{"num_key_value_heads": 6, "intermediate_size": 768, "vocab_size": 2137, "bias": "none", "tie_word_embeddings": false, "init": "uniform", "init_std_qkv": 0.0302, "init_std_up": 0.0302, "learning_rate": 0.0114, "lr_mult_up": 1.25, "beta1": 0.93, "lr_head": 0.00568, "warmup_steps": 0, "max_seq_len": 512, "dataset": "wikipedia_en"}
Each number is 50 + 10 x the weight over its row's rms, rounded and kept within 0 to 99. Layers, rows and columns count from 0. The size before them is the row's rms in percent of the matrix's.

# layer 4 MLP gate, 768x192, rms 0.285, rows 334-358, columns 0-95
103:71 59 51 46 43 53 45 36 47 58 42 34 42 52 50 51 48 55 48 53 51 53 41 35 53 66 61 47 47 45 82 48 51 49 74 36 63 64 49 50 46 57 37 47 60 47 60 52 43 39 32 45 36 47 52 56 55 39 51 56 50 42 39 42 31 61 48 35 52 64 53 57 44 58 51 57 43 46 68 22 53 60 50 44 49 41 56 56 33 35 52 27 51 41 53 27
108:55 37 51 53 71 50 39 45 47 31 35 41 50 69 60 70 58 55 22 56 38 53 35 29 61 57 53 71 62 49 63 46 53 53 38 47 61 40 65 45 48 52 48 26 50 47 45 45 47 55 73 34 43 41 56 72 52 65 53 51 67 49 52 53 38 41 50 56 53 51 53 56 49 56 46 44 50 44 49 53 27 72 43 67 46 41 35 46 42 62 60 35 32 57 37 62
100:51 62 65 57 43 56 68 47 43 48 54 37 49 62 49 66 50 38 53 37 52 69 48 73 51 64 43 50 43 48 76 45 45 58 48 38 59 62 41 51 67 44 51 30 36 51 51 31 52 46 62 50 67 40 41 38 67 33 54 48 61 40 61 51 41 47 63 39 50 33 43 49 48 40 64 39 49 48 47 49 39 40 53 40 43 47 57 41 44 48 61 53 51 39 40 54
113:56 63 41 52 43 42 50 42 54 54 40 58 51 43 75 46 49 46 50 52 38 57 50 28 62 43 43 42 59 56 54 54 39 58 79 43 37 43 50 46 53 45 48 40 39 56 49 45 30 53 39 45 51 52 53 59 48 65 56 49 48 46 49 54 43 45 73 44 46 45 64 44 54 58 40 42 54 42 53 37 57 51 50 60 43 31 50 52 47 35 71 61 69 63 45 51
102:49 42 65 41 44 49 59 41 69 42 38 72 37 42 43 57 80 51 43 44 36 36 48 33 49 61 58 60 55 71 39 46 49 33 56 47 55 50 51 62 62 48 55 67 42 50 58 66 49 56 56 35 48 46 37 58 60 76 28 35 58 58 56 75 48 47 66 62 52 59 58 69 47 53 40 58 45 44 58 53 43 43 62 48 45 47 43 53 43 53 44 61 54 37 74 42
094:44 50 62 48 43 60 66 43 53 41 39 47 52 34 53 62 56 67 57 54 43 51 57 43 52 59 58 34 58 36 45 35 48 56 54 42 32 27 63 63 60 58 45 40 50 45 67 48 61 51 35 53 56 29 49 42 44 43 50 34 55 42 41 41 69 52 62 68 61 52 46 31 37 39 49 52 64 47 51 56 46 59 56 49 34 66 43 45 59 50 49 54 57 62 52 71
112:57 54 33 60 47 46 49 62 43 61 29 70 66 46 56 63 40 56 44 35 35 32 62 41 31 48 49 54 48 41 34 54 46 54 38 34 45 49 62 52 49 43 53 28 52 42 55 52 47 45 45 31 58 35 65 65 54 45 62 38 47 49 53 44 50 45 55 45 46 53 41 46 48 65 55 38 50 41 37 38 60 48 49 54 46 51 38 59 36 51 26 65 55 51 41 36
104:53 40 44 60 32 39 52 58 50 56 36 37 39 80 45 40 43 42 26 43 36 58 60 51 46 45 57 48 64 60 58 30 48 43 50 31 37 55 51 47 54 47 43 40 47 60 51 53 55 57 49 46 46 43 48 49 40 35 52 57 48 57 58 58 59 58 41 61 55 46 48 30 69 54 50 62 46 32 62 49 51 47 48 45 62 47 33 20 57 49 43 42 38 40 40 58
105:35 45 54 48 70 41 44 41 74 61 25 45 56 62 48 40 50 72 42 49 57 42 41 55 37 35 46 63 59 55 63 53 47 63 59 51 43 43 49 46 51 44 51 50 56 56 52 34 37 47 46 60 48 37 59 49 50 54 44 65 66 29 34 50 47 48 53 34 61 47 47 53 54 44 26 39 51 47 45 54 24 45 43 56 56 66 41 55 31 41 39 40 49 51 59 37
133:56 52 68 61 59 53 65 46 48 57 65 44 53 47 41 77 56 54 56 42 54 46 59 45 54 54 44 49 49 56 53 45 46 51 30 42 66 72 42 61 43 46 43 53 51 48 49 43 42 34 49 40 70 53 45 53 58 60 51 47 47 41 60 45 46 60 52 67 56 50 35 55 60 55 38 42 76 61 43 63 57 51 59 53 51 36 60 27 34 47 58 43 49 67 56 59
117:50 50 51 61 61 44 59 47 61 44 52 53 53 37 59 52 59 52 50 49 64 51 56 57 47 57 56 74 61 44 60 44 37 49 43 59 73 44 39 52 54 54 55 72 50 40 48 48 44 61 69 49 32 49 43 51 30 66 61 50 54 51 43 49 60 72 57 55 59 28 48 49 31 55 35 51 54 56 42 43 49 39 41 55 54 40 39 69 55 45 57 60 49 42 47 45
090:58 32 30 53 49 59 53 68 34 51 45 57 39 73 68 49 53 55 57 62 50 50 39 57 50 55 42 51 64 46 40 51 52 51 60 49 52 51 27 59 37 48 60 41 49 52 31 59 44 52 42 55 56 46 48 56 61 56 48 56 75 53 68 41 69 55 57 61 68 56 42 48 53 44 43 55 66 72 50 36 66 46 61 40 47 47 39 46 39 54 41 49 44 55 51 40
113:49 49 36 63 42 38 57 67 32 49 57 53 49 76 54 47 68 52 63 65 42 35 46 49 28 57 36 68 63 22 49 46 44 51 43 45 66 31 49 49 61 32 45 51 54 54 38 41 49 40 53 58 61 45 53 39 46 45 51 62 45 51 42 49 71 46 54 46 53 35 43 46 50 34 66 54 50 43 56 48 60 76 36 61 64 46 46 61 68 46 58 48 54 49 51 54
102:45 40 49 54 54 49 43 56 57 55 57 45 42 31 57 55 55 47 49 33 38 42 64 39 34 54 53 35 44 63 57 54 40 57 55 54 28 23 56 49 56 38 47 47 45 27 58 53 53 32 60 50 58 67 59 54 47 44 47 56 53 56 58 47 66 48 46 38 63 63 65 41 62 41 59 31 49 52 59 42 38 51 55 63 57 62 51 57 42 63 51 51 63 74 68 42
105:46 39 46 44 39 61 58 36 62 73 43 48 34 62 52 57 60 54 49 21 51 55 50 39 47 45 72 51 46 54 47 39 53 49 55 53 38 29 42 43 48 62 48 49 24 59 51 47 37 47 44 46 52 40 57 54 66 41 61 48 68 52 41 41 51 46 68 40 39 45 41 46 59 42 56 69 51 60 65 47 51 50 56 51 39 42 52 43 62 46 46 31 41 63 41 38
097:41 55 68 59 50 53 34 31 48 50 61 40 46 50 43 59 51 63 64 40 58 46 40 49 42 54 46 38 61 36 73 59 58 49 47 51 72 44 51 51 40 23 49 54 55 49 39 56 53 52 67 43 57 55 51 48 42 42 56 52 41 45 56 38 64 50 53 59 61 50 42 48 49 50 51 57 52 46 39 42 39 41 46 47 36 48 60 49 28 48 42 63 67 47 43 56
113:55 62 63 56 63 38 56 61 43 49 32 61 55 61 48 47 55 46 53 54 73 52 51 48 35 56 31 43 46 43 48 54 39 42 43 45 44 46 61 59 46 41 41 43 60 44 43 54 56 74 39 65 33 71 58 43 46 46 51 61 55 50 52 45 47 55 60 39 64 38 34 51 47 58 35 50 43 61 54 61 35 53 55 71 46 41 58 47 49 48 43 57 51 48 46 59
102:79 45 38 40 64 47 52 59 50 49 47 36 43 59 48 44 44 61 49 47 55 65 43 38 59 64 48 41 56 40 55 51 32 54 74 39 62 46 52 50 42 50 64 39 47 49 45 55 41 44 52 45 62 60 56 48 65 35 41 36 55 50 56 60 59 48 66 53 62 64 63 36 38 47 45 54 48 57 35 62 58 50 46 41 59 52 31 48 58 37 47 40 41 44 42 43
116:62 53 25 49 43 49 59 45 33 61 55 48 71 52 51 37 52 47 47 38 50 53 54 38 56 52 66 53 47 46 64 48 38 50 58 51 64 64 41 53 46 43 39 47 57 53 32 53 59 59 38 46 56 59 41 56 50 41 61 27 44 46 57 55 60 62 47 47 41 50 42 51 55 36 67 52 50 53 42 51 40 57 54 58 68 46 58 52 52 62 34 40 65 55 51 43
111:50 53 73 53 40 38 55 67 53 54 55 63 46 35 45 50 23 62 49 60 52 53 44 39 49 56 60 45 54 55 67 57 48 45 47 45 72 57 57 55 58 55 74 43 65 52 49 52 42 62 55 62 30 55 58 49 59 40 52 66 40 49 34 61 36 35 54 49 47 42 42 41 63 51 68 52 39 54 39 61 55 52 38 78 50 66 57 51 60 64 46 32 67 59 36 46
104:40 39 70 57 57 58 56 58 57 52 25 29 43 48 44 68 58 62 56 63 44 47 53 27 54 54 67 63 56 49 59 39 57 50 47 34 60 54 53 53 46 51 46 54 64 30 44 50 73 58 53 41 46 65 61 52 37 58 48 63 61 67 27 50 48 37 46 52 59 45 48 42 47 52 53 53 31 67 42 49 50 36 50 60 33 58 43 60 47 57 50 21 42 51 47 61
110:50 61 57 53 50 41 40 56 46 64 63 49 35 44 37 56 59 39 37 72 55 48 43 49 49 49 61 39 57 59 37 49 51 52 54 54 57 27 47 47 39 49 54 49 50 50 54 24 46 66 54 50 66 26 48 52 52 46 43 61 42 36 51 46 42 37 78 62 43 65 47 48 55 37 52 32 67 67 50 36 37 46 40 42 46 32 51 42 47 43 39 53 42 54 45 40
106:54 45 50 57 42 57 67 47 53 62 44 70 63 39 50 48 45 54 36 45 54 68 54 52 63 48 42 45 61 63 65 45 49 43 65 68 58 47 50 51 46 49 23 37 41 39 49 32 51 53 60 54 41 47 42 57 42 45 49 48 49 45 48 38 53 64 61 48 69 32 63 64 40 47 44 67 56 49 39 45 69 57 41 45 62 40 47 45 58 51 45 44 37 54 60 58
113:52 62 52 56 38 61 34 34 55 31 36 48 58 38 46 54 37 42 37 54 50 55 40 43 60 32 46 59 60 55 64 52 48 65 15 37 59 54 52 51 38 40 53 53 46 49 42 48 50 54 54 40 49 43 51 45 63 61 43 47 47 47 41 57 60 57 56 51 56 29 46 58 54 57 54 41 48 60 59 38 45 58 45 63 49 41 36 39 43 46 61 49 62 46 43 42
104:59 52 47 44 50 47 50 51 57 40 48 38 57 60 56 49 56 31 45 60 47 60 54 66 60 61 31 59 41 69 44 68 25 57 47 48 45 35 39 62 41 57 55 63 67 54 63 45 41 56 41 47 43 38 49 34 61 48 46 45 46 67 66 45 38 42 51 51 63 36 50 46 44 53 58 53 35 50 45 47 50 31 39 49 53 59 60 56 63 67 57 57 56 49 71 46
# layer 4 MLP up, 768x192, rms 0.264, rows 334-357, columns 0-95
104:45 57 59 61 61 54 60 48 65 51 53 46 58 56 45 59 50 66 33 61 50 53 46 50 41 48 51 49 59 35 37 41 46 69 53 63 50 48 57 53 47 46 41 67 38 60 49 43 58 48 57 68 39 48 48 46 50 50 50 50 50 32 41 51 32 57 39 40 51 39 52 39 33 38 59 42 41 25 34 29 51 61 52 47 50 50 62 57 44 42 29 52 68 40 52 35
103:43 43 57 46 44 50 50 44 39 42 53 39 48 48 42 60 48 50 44 68 47 64 55 40 57 34 64 55 45 34 56 42 34 58 41 41 34 47 64 49 49 61 54 26 49 53 48 50 33 42 53 51 31 57 55 40 38 58 54 65 48 46 61 62 54 36 38 78 44 57 45 38 35 52 31 66 43 43 45 63 52 56 53 40 53 55 43 56 50 61 47 55 57 58 47 38
108:41 47 56 58 57 60 37 46 44 35 46 33 48 36 48 47 43 46 47 42 53 71 49 57 61 52 65 60 65 45 43 47 73 42 58 54 25 56 62 47 43 64 31 62 57 65 40 42 51 29 51 46 34 38 56 51 57 70 60 38 53 47 57 48 60 63 38 45 46 49 55 40 56 36 54 65 37 50 55 50 44 48 58 44 60 38 54 65 62 43 79 58 47 43 54 55
108:55 44 44 50 44 36 42 67 73 36 40 50 53 29 54 40 58 68 53 33 67 57 48 44 55 61 58 33 57 39 52 47 58 37 58 45 50 40 57 32 55 52 53 66 53 43 63 49 51 54 54 51 43 47 38 49 48 31 47 40 49 63 56 41 50 42 53 63 52 52 50 68 57 63 66 42 50 36 44 49 61 28 43 56 38 52 49 57 39 49 61 44 57 45 44 28
112:58 40 44 42 50 48 35 37 37 50 74 45 33 66 55 51 36 60 60 60 40 42 55 55 36 49 52 52 41 58 46 74 37 35 46 35 50 39 52 44 43 49 51 56 59 56 54 32 22 50 65 61 53 49 43 59 54 43 60 50 62 47 56 39 45 48 53 58 46 48 46 46 48 38 47 59 59 39 39 49 63 43 51 55 61 52 46 33 33 39 47 49 45 46 34 43
091:30 63 48 48 51 62 54 51 48 43 44 72 66 41 48 62 69 51 58 58 42 48 52 56 54 65 54 41 69 52 57 50 26 57 31 60 76 39 47 57 63 45 58 46 58 55 59 55 51 27 42 44 26 54 51 69 45 49 44 44 62 51 56 55 61 55 61 66 72 45 51 29 38 47 34 61 45 48 39 39 39 60 75 45 44 59 59 55 34 39 59 46 57 32 62 52
113:44 47 42 54 47 49 40 50 74 45 60 57 41 60 35 58 53 64 48 47 51 58 55 33 43 56 55 55 52 63 32 52 58 60 58 43 65 33 59 63 63 47 58 51 58 45 35 50 54 36 55 45 39 65 44 53 54 46 56 52 41 56 42 50 49 33 42 51 55 45 46 39 29 34 50 60 40 46 37 49 52 40 26 51 62 61 64 59 53 49 51 40 56 41 49 57
098:45 36 40 40 43 44 38 61 52 47 45 65 46 45 41 42 51 41 46 59 39 39 45 38 48 53 44 49 51 60 53 36 43 42 72 53 37 46 55 46 48 54 50 45 73 59 68 28 53 64 52 62 46 69 47 68 68 52 51 60 54 53 58 68 52 24 56 55 52 60 39 46 45 51 39 44 52 65 43 59 43 49 51 57 37 53 52 51 45 46 35 57 45 68 44 34
105:52 46 39 60 65 31 50 56 52 61 39 44 48 54 29 43 29 50 51 34 45 61 37 46 26 63 47 38 38 65 31 57 60 45 68 61 52 49 55 48 47 26 54 57 46 45 59 50 40 40 72 44 69 46 39 47 48 51 41 22 67 46 58 56 55 62 64 46 46 58 53 47 54 43 56 40 66 51 36 43 59 54 44 38 55 47 55 65 61 32 44 53 42 52 38 53
152:38 34 37 39 50 39 51 54 57 49 43 51 41 45 50 38 48 52 52 61 44 61 55 40 42 47 59 55 48 32 44 62 49 61 65 55 35 45 65 47 67 50 51 63 56 50 41 42 49 74 57 69 48 40 47 44 55 35 59 54 45 51 50 93 47 46 51 28 44 53 57 42 45 57 50 49 33 23 50 37 48 42 52 50 66 49 41 54 74 40 62 55 47 56 46 39
103:33 49 56 45 48 53 65 70 47 40 61 66 57 48 46 54 44 38 57 58 45 48 49 48 36 42 46 57 77 51 68 46 52 40 69 63 42 63 32 43 36 59 35 52 51 49 43 55 35 51 40 26 68 44 53 49 41 51 69 48 35 60 57 60 44 40 63 71 37 48 50 45 51 48 55 33 35 58 63 68 48 59 44 40 72 60 60 44 61 42 40 38 55 43 35 54
093:61 61 47 50 55 57 69 46 61 26 53 63 66 39 44 59 38 43 26 61 70 54 62 39 60 42 49 48 46 57 52 55 67 56 35 60 46 37 45 50 45 54 45 63 34 56 55 48 39 64 59 23 42 68 44 38 59 50 25 47 38 40 62 31 51 60 53 61 41 67 59 54 39 56 50 51 51 46 59 51 43 33 61 43 56 56 58 53 55 55 56 70 44 43 44 68
111:63 49 42 58 71 58 41 56 50 44 45 44 45 48 50 53 38 49 50 28 46 56 42 52 49 40 52 60 52 44 28 46 51 60 65 57 45 62 51 47 80 57 58 52 52 57 48 48 47 53 75 50 59 57 52 64 44 50 44 58 45 49 49 55 52 59 66 46 36 52 48 41 53 58 39 66 70 42 47 48 30 64 62 57 50 50 59 49 53 45 51 41 37 50 48 29
103:41 56 47 57 63 41 51 54 32 46 50 42 50 45 48 56 51 57 57 67 47 52 70 35 49 32 51 51 61 47 46 46 58 64 59 31 52 57 53 54 40 51 64 70 62 42 65 44 59 48 49 24 37 48 47 36 32 60 57 50 53 62 54 53 49 39 48 38 45 42 48 64 66 44 47 64 62 35 44 35 43 58 65 28 52 37 56 29 50 48 58 38 42 39 65 44
104:40 58 48 55 59 52 50 37 45 52 51 47 48 41 44 43 49 47 48 76 24 48 34 36 73 45 42 45 68 58 54 46 47 54 61 27 40 63 49 52 59 24 49 64 60 44 45 44 45 62 53 39 38 42 62 62 45 51 46 62 45 52 55 51 51 47 54 50 43 67 54 33 55 44 68 39 56 68 57 42 52 48 60 48 44 50 48 71 30 49 48 45 60 56 55 37
097:47 57 32 63 57 62 50 64 50 51 27 46 36 63 65 33 58 26 54 59 58 56 58 49 50 50 55 45 63 50 39 61 53 59 61 36 37 52 50 48 41 53 43 63 33 53 47 55 61 62 36 47 52 50 56 36 66 55 49 49 61 54 59 51 49 51 59 61 42 71 47 70 53 61 41 47 60 67 54 52 55 33 43 48 47 51 45 25 48 60 53 48 41 60 71 58
112:46 70 52 47 40 63 42 53 50 53 52 35 63 67 45 39 61 61 66 39 48 37 61 55 51 40 77 45 51 51 45 55 40 51 50 54 61 55 52 39 43 62 60 57 45 63 36 45 51 45 59 43 55 66 70 48 52 57 46 56 57 50 56 50 67 63 46 53 64 62 50 59 45 38 53 51 34 39 43 77 56 52 59 59 58 52 55 59 48 57 44 52 41 29 38 39
109:42 65 61 54 50 57 37 46 53 58 56 41 71 29 38 64 31 65 57 38 53 39 52 55 54 43 52 46 41 48 46 50 66 55 68 57 61 57 44 41 67 46 54 55 52 60 56 43 55 58 48 49 54 56 30 45 60 51 36 56 47 58 44 45 47 48 36 51 37 45 50 61 45 53 44 50 44 52 52 55 64 67 55 56 60 60 50 58 49 52 38 38 57 52 43 44
115:46 59 47 58 44 54 39 49 47 47 51 46 58 59 39 49 51 56 47 62 27 50 63 49 37 57 55 54 40 66 33 42 40 45 56 48 53 47 50 45 70 62 66 57 53 49 47 53 43 43 60 44 46 41 34 38 64 43 37 48 53 68 46 55 38 56 48 59 37 61 45 73 53 39 60 54 53 75 48 57 56 57 61 48 52 59 52 34 52 56 62 43 50 57 58 50
113:59 55 63 44 61 43 57 56 49 51 39 65 55 41 41 52 58 46 53 48 50 51 41 64 58 66 53 53 49 60 37 71 47 43 55 48 59 35 49 69 52 55 51 45 43 43 44 41 50 51 68 52 52 46 47 64 61 34 45 65 56 46 55 51 49 51 54 53 42 49 40 43 52 36 68 38 63 51 39 41 46 53 44 50 29 74 26 50 56 32 50 47 57 42 44 65
107:55 39 52 54 54 68 61 48 42 28 63 71 64 45 44 36 38 50 54 61 52 44 53 42 64 54 47 27 51 74 51 48 47 59 46 43 47 36 55 43 40 57 35 53 45 49 55 63 32 58 67 35 50 36 50 38 52 49 45 44 35 52 66 60 47 49 39 65 39 55 40 68 59 46 49 43 52 46 63 51 40 39 49 62 47 43 75 50 22 44 51 52 47 46 75 62
109:47 38 62 42 33 46 53 60 60 47 41 60 55 31 41 67 42 61 64 43 38 37 56 47 59 51 57 36 47 51 40 49 38 52 73 43 41 25 36 52 57 53 38 41 50 40 49 44 48 43 50 37 50 39 54 36 53 41 62 64 43 45 36 63 59 38 37 69 47 64 49 30 55 59 48 36 64 47 38 50 33 55 45 56 40 43 43 58 51 42 51 54 51 46 41 57
111:51 58 49 39 59 44 46 40 48 37 54 55 54 36 78 51 48 30 35 49 46 43 65 30 46 44 48 56 52 52 38 64 52 56 57 50 43 62 50 66 51 55 56 52 52 32 45 39 56 55 52 51 49 62 38 49 51 41 44 46 50 59 45 34 56 67 52 56 58 36 33 40 46 51 58 34 48 45 63 74 38 42 55 79 42 66 49 36 57 50 70 35 50 44 55 62
108:49 47 64 48 53 50 19 58 60 58 46 66 34 38 56 55 39 56 47 61 59 53 61 57 55 42 53 52 45 45 52 24 56 34 62 46 61 43 42 61 35 56 60 61 62 47 46 50 41 73 29 53 44 50 63 69 68 56 52 41 54 41 41 38 62 62 49 46 43 49 48 53 60 34 63 51 46 65 48 62 50 60 55 45 46 43 37 55 70 47 50 55 52 55 49 50
# layer 4 MLP down (transposed), 768x192, rms 0.0546, rows 334-357, columns 0-95
098:32 56 36 57 55 51 50 58 33 54 51 58 63 29 35 64 41 53 44 52 53 54 43 42 46 52 30 37 59 58 48 60 38 53 60 51 37 49 40 76 42 49 64 37 59 51 51 60 62 57 70 49 51 55 59 45 35 47 42 55 49 44 56 48 54 43 40 52 44 49 50 82 53 37 60 59 49 51 58 41 48 40 62 47 47 50 42 53 50 47 51 61 58 54 48 52
103:65 52 53 39 49 51 61 57 35 52 46 50 34 50 75 26 58 47 34 67 72 49 50 39 54 33 47 64 49 43 41 43 38 49 46 50 58 54 53 51 27 59 44 54 48 39 51 64 44 44 60 59 55 73 29 34 44 57 54 60 48 53 66 54 43 32 38 63 47 35 40 46 42 59 64 57 55 54 49 54 61 40 62 54 61 73 45 53 35 53 39 54 66 47 53 47
098:44 83 55 54 36 48 45 58 43 53 46 62 70 55 40 79 44 42 38 50 41 50 45 40 50 45 39 46 42 49 45 43 56 34 72 48 54 59 44 68 41 48 51 40 50 37 41 63 45 38 48 53 47 46 44 51 51 56 47 67 19 60 43 54 30 59 54 34 24 49 34 45 45 41 53 51 44 62 52 47 34 61 39 54 47 56 55 45 49 72 56 54 49 44 64 50
108:47 41 62 35 53 48 49 50 64 62 57 45 47 35 61 31 44 50 52 43 30 35 52 59 70 59 49 41 57 55 52 56 42 59 62 39 68 68 45 39 27 55 71 37 36 46 46 45 51 36 46 42 57 53 46 55 55 55 49 35 29 62 55 49 71 49 54 53 57 50 50 46 47 51 49 51 51 46 66 46 35 50 52 62 49 38 39 58 55 77 42 70 38 59 61 42
106:42 51 49 56 26 37 55 54 45 49 50 57 69 50 44 44 28 48 39 60 59 50 43 58 27 42 45 47 54 27 46 52 34 54 47 58 44 49 27 38 57 38 46 43 51 45 58 45 48 59 37 39 46 44 47 48 48 33 41 46 48 47 54 27 53 41 62 53 52 48 60 48 39 53 55 44 48 53 42 43 47 33 35 61 55 46 56 47 41 45 52 39 45 37 39 43
094:55 60 64 46 53 37 34 50 47 72 40 43 55 59 48 45 52 43 33 62 65 66 53 39 37 41 61 46 59 59 53 46 53 52 44 62 60 58 41 53 61 16 52 51 50 45 38 61 46 50 65 68 40 65 24 52 41 62 42 49 59 35 46 47 63 41 38 48 47 59 40 47 61 39 66 45 60 44 58 33 50 58 55 38 52 68 56 59 65 67 56 45 52 36 67 44
100:51 51 43 58 58 54 51 53 45 39 40 67 47 52 52 62 53 37 49 39 43 53 43 64 34 33 35 48 53 52 52 58 56 33 47 55 43 52 32 40 48 54 30 37 48 67 64 47 38 47 38 41 50 38 52 47 62 38 43 51 53 54 47 48 50 39 68 51 59 60 45 64 48 46 42 47 47 44 63 26 41 40 61 58 41 38 42 49 79 58 45 53 47 56 38 52
092:55 33 48 36 51 49 53 66 38 45 42 64 33 27 58 46 36 59 68 38 39 30 45 46 52 55 66 66 49 59 42 53 41 58 57 46 57 51 70 57 52 39 45 71 45 56 60 58 52 25 44 46 53 58 54 51 54 59 44 63 61 34 45 56 30 51 30 55 43 55 59 55 55 50 45 54 49 45 56 51 50 50 48 50 63 30 55 58 47 51 69 37 66 31 52 45
096:52 48 50 73 70 49 56 37 64 61 41 38 54 48 48 50 44 52 52 34 44 56 54 49 57 61 47 52 66 48 49 53 56 59 52 36 47 51 49 64 49 59 59 44 41 60 57 43 46 47 36 59 40 73 48 58 54 43 50 57 44 54 69 56 48 59 55 41 61 51 51 40 42 46 25 28 59 61 40 63 48 51 59 66 50 66 45 64 45 77 24 42 34 46 61 38
181:42 53 48 46 46 32 54 57 48 60 39 51 43 61 50 41 47 45 48 58 36 56 43 57 40 50 53 75 49 55 38 60 48 57 54 50 39 35 60 48 51 47 47 45 52 53 57 54 56 47 50 59 31 58 51 45 49 41 48 55 40 54 56 47 40 46 51 41 58 48 45 49 44 49 56 59 30 41 53 44 49 40 50 48 37 60 46 52 89 01 51 58 43 31 37 31
112:40 39 49 49 60 40 42 58 38 37 53 45 43 52 33 71 34 50 44 50 55 65 62 66 71 60 37 53 57 52 47 59 68 49 59 58 71 63 64 59 48 46 37 52 42 51 49 57 46 37 60 36 31 50 51 47 58 37 56 50 36 61 55 47 45 42 37 55 47 59 65 37 66 44 53 42 59 40 62 41 39 56 62 46 74 61 62 35 62 52 54 48 51 51 47 43
085:40 48 56 34 60 49 44 60 21 38 61 55 68 45 51 53 38 50 46 57 54 51 37 60 55 43 58 38 55 47 33 57 41 47 46 51 72 62 35 44 63 51 43 37 56 41 53 65 36 37 60 54 47 59 53 54 64 54 43 48 42 43 61 47 57 46 46 54 61 52 33 36 41 37 69 47 35 51 53 58 60 54 60 59 53 46 53 50 37 42 62 59 55 39 37 42
103:39 39 45 43 42 50 69 54 78 66 55 44 52 50 49 58 49 54 57 56 37 50 42 55 49 37 43 69 64 42 63 35 51 45 52 43 44 58 58 33 40 66 64 60 41 51 43 44 54 51 56 42 58 44 53 45 45 50 68 39 36 49 32 58 65 28 71 63 38 46 57 44 48 27 37 45 46 50 42 53 61 66 59 46 45 48 57 61 54 65 33 57 28 40 72 56
095:58 45 48 64 58 37 52 43 62 45 43 60 48 40 47 36 58 57 24 59 60 61 48 52 39 47 37 49 56 45 55 65 55 46 55 51 52 16 48 44 44 31 37 42 40 49 51 41 48 41 44 34 45 53 70 57 54 45 66 51 54 48 36 27 52 40 74 48 49 42 42 53 43 62 75 42 40 49 62 49 48 28 64 52 48 42 53 50 41 49 35 33 44 45 45 49
120:63 46 44 44 62 52 57 48 53 52 45 53 52 48 41 71 52 40 42 64 21 56 41 33 49 64 40 39 55 58 64 22 61 59 52 40 47 43 48 60 61 41 36 34 68 47 66 46 59 52 66 47 50 49 47 49 49 40 55 57 59 66 47 68 61 26 53 59 54 48 33 51 48 56 42 45 65 37 57 45 45 41 62 66 56 48 44 54 50 87 52 53 67 59 63 50
097:57 57 53 40 66 43 50 56 54 47 55 38 46 37 56 52 55 32 39 48 42 52 61 52 74 44 46 51 46 57 67 54 51 36 36 51 56 57 55 61 49 53 43 50 32 54 45 41 59 42 39 65 61 41 56 49 43 49 58 62 41 33 70 50 36 45 56 53 57 47 46 38 40 45 67 42 31 37 46 46 41 47 46 61 48 38 49 55 53 60 33 42 40 47 57 47
101:35 61 43 50 62 32 50 55 31 41 64 56 46 66 50 48 29 60 54 47 48 53 34 49 49 40 54 45 73 59 45 50 62 42 49 41 54 67 28 64 39 33 48 32 42 45 65 49 41 38 46 51 47 52 60 50 47 57 35 60 57 60 44 59 42 61 59 53 30 41 58 48 44 50 61 55 43 36 54 59 38 45 42 59 56 47 31 54 36 30 58 46 46 74 59 41
101:38 49 41 52 46 51 45 40 46 55 60 71 56 48 48 53 58 51 53 39 54 45 49 37 62 34 50 63 49 61 57 47 54 51 54 53 41 57 56 41 50 45 65 44 45 52 43 56 58 58 44 45 45 42 39 61 43 40 44 43 61 62 50 56 65 52 36 29 55 49 66 59 47 21 46 42 41 49 46 52 65 49 42 41 53 36 39 51 40 56 42 47 40 51 46 45
107:51 26 45 47 57 75 44 80 47 39 54 61 30 42 59 45 58 56 48 39 55 45 40 67 37 55 38 48 44 70 63 42 49 46 41 42 52 44 69 54 42 65 40 46 43 61 54 42 53 31 41 39 46 60 48 47 63 61 43 46 34 49 51 39 55 50 54 41 36 59 56 55 61 61 60 48 61 58 45 44 47 58 69 44 51 58 52 44 62 55 47 52 40 45 51 49
099:43 56 78 38 55 36 49 55 47 58 65 31 46 49 35 41 45 28 43 48 55 50 64 57 55 43 68 60 54 26 43 69 52 56 35 66 70 45 50 47 60 42 38 50 43 46 49 48 44 61 43 64 39 55 59 54 49 53 37 46 73 51 53 46 45 58 41 55 53 37 47 52 51 45 50 66 44 48 50 70 53 47 48 51 58 48 49 49 39 42 44 45 41 72 48 47
103:51 52 56 68 50 37 56 44 33 47 29 38 38 64 51 48 48 51 58 67 42 54 52 37 66 37 65 48 44 44 44 43 52 45 58 39 42 47 47 57 56 62 49 31 64 63 27 38 35 41 46 54 37 56 51 47 47 45 57 40 46 50 82 48 72 50 57 71 52 32 49 50 40 40 53 50 59 57 49 45 50 47 59 48 56 47 48 35 61 55 56 52 44 52 52 52
154:48 55 47 46 49 46 45 49 54 42 48 69 41 60 48 66 55 49 40 54 41 50 51 53 54 46 61 51 41 63 45 53 48 41 34 51 36 30 48 52 48 66 59 53 54 52 63 53 51 59 68 40 55 54 60 50 39 50 49 70 47 58 33 57 55 44 56 42 36 62 41 48 41 37 54 41 52 60 49 56 40 47 39 60 49 47 57 48 50 00 46 54 46 47 49 67
094:36 46 53 38 59 57 38 47 49 52 61 55 59 45 35 44 63 45 31 44 57 62 40 45 48 56 49 40 36 53 59 39 66 62 50 40 53 43 38 47 51 45 51 43 41 33 71 35 46 47 59 41 58 41 45 64 52 53 55 46 45 65 47 49 55 41 42 40 40 47 57 43 60 42 45 60 35 48 50 49 45 57 60 65 45 51 61 29 55 52 33 60 54 49 67 50
116:34 49 60 64 61 46 58 68 44 50 50 74 31 48 70 51 38 53 41 58 44 55 49 64 54 39 52 47 47 59 48 56 67 37 38 51 49 32 27 60 43 51 43 40 69 76 44 58 59 48 37 34 46 44 58 40 54 59 36 47 36 47 57 57 42 53 45 59 56 62 61 42 53 29 59 42 55 50 57 49 45 66 61 32 53 33 51 55 47 49 52 42 51 48 48 40